Each number is 500 + 25 x the weight over its row's rms, rounded and kept within 0 to 999. Layers, rows and columns count from 0. Numbers have three digits each. The size before them is the row's rms in percent of the matrix's.

# layer 11 MLP up, 2816x704, rms 0.0435, rows 875-948, columns 528-615
102:483457521510505485437529508537509511503505487481514493453523485473498493509495497466499540524520508463492525467504484487553442498525497482512535484506479472482507484512422489493440506453501487498525510471495542510500507487539465462520480530481472548512484489521484
113:463506443497505510486488461504447479511498500490514520496479493446483502516485420506507493477495519488464505462503455506468493490495506504452509508511492480461478470514534503442504517485501489505455490507507475482479527489486462465503514491497501507506468437490525
100:526528475536498475545479482519478472446499500462485493512510519495458474535541527510507507490515493532478480514505494530484485519503508497483485509536513491501526515517452509460488495490511487508507516457490479492500525567514489530472496509456488546491534527483477
102:512495420469464532499520513466470505482493487505515496501428514545485520530544511489471473472521491490517504486496529511490446511518532487495492556516499518487469501503500535498465534488514470474471482475553526494501506503498464504496519506508494485489488516538529
093:483497481470513514545529530560486576471479521454517546502530520539508552489519489522535503466472543519512535502532490534486442506536546507521485487483520503464497453470536527488523513530489499458488533469500514498494486512532543491502465472526487534487502504516533
103:469498481511503509482481477477533497507501512514542513480515472516485521496520509488515537514523513515504514455526498488476488518483458535523559508521537482499501530463485471532502453498512542498479521502489547498513513519494519533502488539519496496535517499523530
109:524504495510504482459492487475539496523498489509507470462469479519468481492529444504490509507440462510472509494494468535515484554528502550498475484506472496534495545506488519452539495480482484495464510462463483512495511508470488493483462507460471486524503489514472
094:500502481486527543505481479523489494525503462499511506477473489510489475481482483509446502494473503502498480518555448473446511530505495539482466496534505511496468535485495555506508502477485511522496503528523507512508526510552512508491475549494471490478462513498584
098:485504487464467521522504471490485535509505477494497489518469514490556485538498537518492499521503539470487516542503466484492491528511485505488476509536501535473509517485525505553529491479516546557484467469529494500483518488519520474537520474513527502484491468506510
100:484500517489479485503478550499476513486494485495494510465509508506529452496477491456459471542510501504489501458507504501508558495512535510534516476500533549494493544502464497525469497482489469482474517480479478528494495497526525513456491486524516460531482511512534
105:531543542477485441467504482482477490536484533483462481516501499531512479527516520510484481506449536521478510513504512513431491486495488489519449506543528559480490460485482485490521485468512483508427502538493483483492504512476499533499495471510505506501496521486509
099:501526467506512469515466533511488519492537480480528528500493508464451506562492530507499498481506454487511533465502475546507466506477453571473472541489452501489488501503473507524513483486494502553534509513470523494507507532514425492490532516428462523474521509483544
100:487492500493465484491487517461437503483524528450478502463477487474448499449478536499466488541515527481539512491503492504504455513494497513517518513502507506492549480539496455519484463476482505474497464499509503526516474493507481498477487495529538498491525505515524
100:482478462478480439486532556480505532465542516485499545507499471461512458464487491471548565517437467460493531502483499508473482469514493495464492472479515485495513545522503513484515534503497522509514509519496437552503485518525516514518520472471417558474486509479473
101:486493508484504461468522519576499507535509512531473462472507515515501509513533557489545533494495491538480502470532537502508504498521503539468488519504506481541554490484502479500519498507458476531483467495505492523468479503477493478495470467480558544457478508523468
100:518518486513501492497525498504493532499507555518477472508513502449463530471463498487504512551489525474480495486555468448484511560493501496473509495478488533474504510504485490483527467445522485483491525525500488486509501484524491498492477485501503492531527494499490
104:470493473513488508542464509531549516526468411497511521480483501512504491489524507501471476452483515494508538511476485508483485480528496506535534490551498462484466521507483483483523536479540483494534479502488507528528493519512501510498478485486447497480497500478506
100:507469532460489457504484463517554488497522480494504465506504507532451506495449467478440512469528489519504552513524509486500495483526509494499474522503501511500539516511544501542444502491502490531531487502505494490526542498511521492476480463520487501494485516575474
118:524494497517543507498486497466473483503517456494482533501481528516520489540518548504480531532468469498480452518493510498500519474465508506520484515533500494521486434488508484480538542505502507523477519497517507537534467481564510556479481475480459513497521471502418
101:531483478503493492544455501465516552497492521463464492465496497513472513493505495510509546519527432522481455513553498460523486488520522529504511511555496495464529479494486448468488484482461507477533520500448504466481486510481497502510523495502522497506529536522547
097:519498454496482482510489467478543492491499468489531497520505454492475505494523487503526458494542471474476480490463520512503475460520476526507536487494498486473494511518483480481461489465445461490490541482513489494519466529496486499492467453507513493478486525512481
099:518517515528520456512510469536470487507514442465559459530509509538463478512513553526485560493526496476543485533534476488543491511465519529504492507505477499491485479541476499484492502437515479498458482526500484539486493507488516500550480497519493545512495458515472
102:501519467530507469497479473508491479508505465520478510513476526552438528507483507506456512493463505523528543481513508527485517481476470513481514479524513516511526513515473462497506513516475489541531484528486459520443499483513495493485506562443490488484539541495441
099:531497512533515481506525502457482467538497528511521460492508514522477492490526508481495488521478533516533458540478411498501522468464483525495502464492529521475495485536478543481448487567493493482475488536521483501504489516509492481514501501505493528491493479535476
099:535493477526504495508467511522539510504490473484529499548490514521537504495463534500517497516501484504486544502460487461477489503478463538524494528535519533495519533513521482480499463488487522515499533529490492506511487547501458488529507519510562510473531494496479
095:482494544497468552451515454526464490510485550475510472480555492462481542499483511474507544506493521515477510473474530444510471516508465491477493464530496509476509470478505449474478500506504520496507477512423534502508495475504467491472516487502489476486506482502517
096:502563502513467513453482493514501454500524457468485534456495490525511543465498482490522493509468494470474506498529473528513485530523528514494481523509493515486517487497465523507497517498505474518492491514474484530513478531481511455475496467524520510546533558482505
097:499500479502473460480487511515522483497506519448502460512491479518472505509482526497505520524486543506502482525484476460464480537553497473481527478483532517442488467465480466494524479512493525490546528492486539482549428498488528493471496469492493514495499486466525
103:497483519544496463465495499508485520463524493498510471510522520507525494538458466501473532508555448521510490484564511478518442502527495465514524507502474488519491477487542546557491480562466476528491496516510501506496497528480500494515501497478497519486498456523480
099:496503549490455484478465502493429484503502526523542453550466497519495521529517492497518514477506513494525511505494478470553500500480508540497521491477476533481498532508504492431475507495480514475488558523500508473512458501532513494497533467519495486545436505536513
104:474521527524486514510541463525498483487528522478415495493508501505487514479488504484522504538486502483539499495508509515493456510465499504543476522491492539476500469493448476503479492467508449527493491513526506485510499479487499533504541481559534471529476570512492
104:518464534503535454533527523529478523514487470538489513481509511512475497519492495500519466518491494484487472499495477504461431494495485529523502504527541478505504507490511499458520488546469532510511481495529468501479519471540454516478507493509488432501486516534567
101:500489498491504460481504561487495485490504509447530473525470515445440508528496518513529472507515493457537491494466506525491481487524491523494445494502519479536482534466529526479485513514475515511504484515525509485529492523488536501483507446453449503476494516543470
100:497530495507555504485530531525470418460486505497506498476486438517536478482460516516521524527517541475520456453501510489487471486504518510484480539475540522509504493487497496526516491510512548493497512510535494483456468530507500483497495542473485494483499492531455
105:507484507509454464501476489490465496485449545521537489490492533476507503475495547471477546461498495472500502522441502545546476521502469515483514480495583500473519490519525473445500508504498438539514510517466510516467503542527493513486467521512488530501504571503467
099:453525547518493540474493530495486496500478526529510505485496517501502472486522485474525500503408533457534529501504547462489517497521489476477526514506538485488514491501527475549504494530519519538486535490460492517500501509492532505526502506511518531483514511494459
113:517506496532503453496530508525478498513542511524503507515467483474476514523472485551530552511473511452465507506477459494547519510523511513506515512505477525494506502495507538452485517496484514569515471492514557471461523448540486504482514450556521486481484503525483
103:483504507518513506494510486530489484550518509505475525557526534526516502554458510526533541509485527518549537530532472532455467537495511487541482496490471523451504453482512513492501565432506475482531537479488450506483532470546534546508513514492500490549550509442486
105:542504505521539496480483476499472537492464500505500487492510531484561495490486491523457518479534477540531492505485514515499495493498506513544510515463501482507517526512517487524460473463509506508519521536503458517486497497514548523513462465481509473530517479480529
093:452503480487523513522549531494461473503482510521480504471500486506512439475496480482478520477505511519497469560469499498451530471492526484488498465462505493483496496509488507483484530518525517531489514501537480535490548496494505515508468517557506487541475538519506
096:489531535465506505499512524513518475508473495507527481458500505516525511463541524508520511510523527479471461491496536517526458464462517501452517504477487484537514471478526498526490517493486504456498506471536488483515545545496415483464525531483475527472506495460513
096:471494496499488525517500509522476503493490494494478483461511489494464507474513482501514490510489467486517506514511488524496473516521520525462542511494508510510483463497502554490471502490527481468457499471497512558484495476544460473511508462480539530507428502495484
097:494521490464501510481486494564519524536508480531500476544481512466531517508513470522521518526488575535479508440537460522491484482483483499471503539483450513517540523455477508499544504508512498523467510515507535469472519475480514510509494480487478474529505497426521
104:471504487511508521464508494552488532520479526550499464534510520478495525501484516460495487494466473516468512501460510464520487499493504470522506504532518497502475520524490515494489491533479500526499496488472554516547512483485483512541522495511508520478484511494492
095:496479510471479523480502497501480516467507516481470481520506507482430520518523537507495500475477511498486475502484457523502509491498447521497494504508516494464526513490496494445537497493520524480524530471494460501523534500518484523452488543481511472496490522456506
095:487472555535530503506456500449490516527473471494454521507526429525502506495520480474512501516499484502467465517497522534505495513499529486507545512479500537470528482488519526519543485481490495534499504484508481534467505482531499522513493464525492439445503477548505
108:509469524493481501475491543490474450484526457497465485505521487512486506471534453484496492521533527463480510517480500501524501489503524492502477506521516523523513530495463500444494485485484489465471491495471497524497498491505488523517475533500462534510497461475520
096:464481524537424508512496544502479539512496507506555507540490525482484511512553517493473454480481490479487521498524487508528512467507479513501473483524474508545521538492476483537503438495476499500542474463531515510522487474497478474514460524491478478504489494505516
099:497495466510468489484496537450489527432516502478515479509502446483456558521509482488503515500519452498518497485534508485446536506442513490508484507513511479503485488479478514510534454440504511525463496504542478494504498475484510483516480480430478523532486495542484
098:484482496450469511551517534525485494542523501519507458515479526508514514518487493498476551505522447485491505489536474487472516526473541517521523483495491512514511534504506481520489482535472475483556491498494501499475475470503536499521468542497494492530495526507493
101:492523510563485496465462547521513539492490513492466467469511511465481524495470519519496534502530523478496510512487474503498479513505479494466487508514496483497506467493527531481524503425479501526463522518510503527521466491485528508507536464491539498498514469561509
107:499516503481471480491495557514488505494517469493514499528538496507503468477502518498522450500476475487517483558508526490504493471466512474482515485489488470509492521516473490499497506454475503481480469477509477511478554529519482482490538535467478492490512522490436
103:488501542491481499508459490525473444541487504556524456500522490490491476476468499540498495509502524550505491496492513516526485502493517511525522533514526534542466547507506484511535534520488477483472479452505453494452502483451511464476462508484511502470513483501503
100:479505461501519462489459479523563501482534505499471516509494489556551501508496500485510460509512469493482486489524545477551508466540485454495494524522490519472462491511511503483532496463482513517463506403503506496486506516466502458460454459499488482516523497480539
101:512496559514474541500441501516469501510534486465491489526465515478465498484491434509485475496506506532503519451502537491478490470511485479491529475495523503512484489496501459521514488502505503492517478515474500508529521524498526521467527509486472523458495470508504
100:487505500545496493455493482499494454454586498523488477484524445488506533545483506487548534483496534480511543545468511487497501469535533451485462511480509502509472483485539487522486482512509503493495507505481462523501505470522465500495498511498517439507527490509540
099:498550521467530486530532514512505475480516532532506491521508433490489497511503513502522464499517496440525546524565501476475512490509496548513478500509543464471507504499516500522462538513504528508493523506501503558501506511518487468511483450536513487509491530479494
098:469508567516516506475561485477518493481473514504491506533526508519547506483566520483520520457498481511506489494497477483506526480496457460494499513533506520508477495512477480501514536542504439521510523476520497505497483460479421526487425555463534514504513545520473
099:557484490471515490507502521504525479503513490475464468528514483484505494469515492524522496510497472492501495497488538469499489471525496492481528515561535513500544503467503517521481519473469500506490477476499509504483512514511477518489481550472507489475512530503495
101:468492515472508513474491512517477494534529486511508491510474462527448492492505527527468518533499487484501506493474533490494510461496510541491470518512521554484553474529526512503502478458456531511509486528518514481495494510443501513517500523527504502513501518502516
097:499480514517495528476541461505493498483495502458472486474482489468490459531469471510514502491511487520443509512529470535511544451500484486440502497499484565506505491486514459464448472454484482526502516503450453467527474495477501517469476524513525481551468482491540
101:462505490495504506484444471453511457516458455508471562511502469476514487504492512476469518505480496473512450524480514530542468529484471490511526510526490511510500471507470548460519500482469489485518514501528482504500538490481512535519516515501518511517538476527501
103:480485484497517491496494538504513490511517482507460498475549528501492531504493474518524511498441484515460503482469500548544490524492488495506494528496541508465500548519489519529497509470472466530485468473502514532502476477476499474477497526497464539471457494490544
100:458495507483525470499488478543496485444529477514465504532464488504484519491488570498499511528517536485527481544451511473546511534499517548501460521489510503518467501540501501562516496505528537481508457518531487525470472530477507445460516516498517496477544441528513
102:516504527525479470500496514498524522498469514527465497489464488487504494497465468542476503525511512524503496500492528492467481433511554550492536555523492517493470476477479472518508460509472546472484517482554517446468497495498520507431489493501480511463523499486499
099:513463509462481538512475461513511525495506521522514500554482491526474520494478510500476500475485529497495512498536506506477527490509462466493495475498515530483486528476496522511493497527513476472441451502581473497477454545473505500481519475480504455525497519476462
101:484479490520442500514477502539458508538473483551501534574514472527511506510505543507517486514466545529492514472520471523507523448486530517505452478468533503474486508489471511451488494522486498499499514482468519479494530512483499457481488504467509531532536501482523
096:458474519500495526484447541542510475493523521492461513488538482504489478460501495518522501494526492510495514520469499456528534447491482486499514490456521443513492516502500492534472567498476506449506484494497499476497462516480522499515507525470455490498481549476495
097:498503473510457520489486489513470475473471539492465465486506500471503529495513502546466497517496484499490510507518520467495474510526478507486493553548518479501492491518511473507484484532507480499520527503521507526468526492467534518488517527527476497509553578517489
102:487549467511509520455517511474505468450498504520497556551480540510519508494498501517489449519476473506484482507477487466445461528492512506512487475468463486486543438501519534518515479522554464496527527525515456521473464501487511522528502496532544513483523509525533
103:487506498502473520544528549457499501534536488502500526480483511517468547515518489490514531457495460504514516515464516476513491490556469496504500490498489484487513450526508490512521536504491476528507492541506530512516516539495504536531492526518521454512484523486501
100:524501485443567490479534523489497474510490469525474535490515478543488487475503492492483500492507520500506489539527464494454529491459521457488520499513507535495478492458485511493482525539485537478478473482503509523521491519465485503495451482516482484511431507497491
101:510530470502498501512533500476480472486504541512437473516502537554482527481507521531501506475472458494483529494516485513474512493515465476532486482531513557496490496477464565454531497486498494483476474523503482470462521546523487531483490521466501454479487481502484
102:502494510491483492471497506499502508494496489508499492500497528516537493510473527520502494501500504551499489506519486522525504503523508512522499495502477526502465529534469482492519502460482498531489582486503495521488501483524528521489525533473531507469541515529541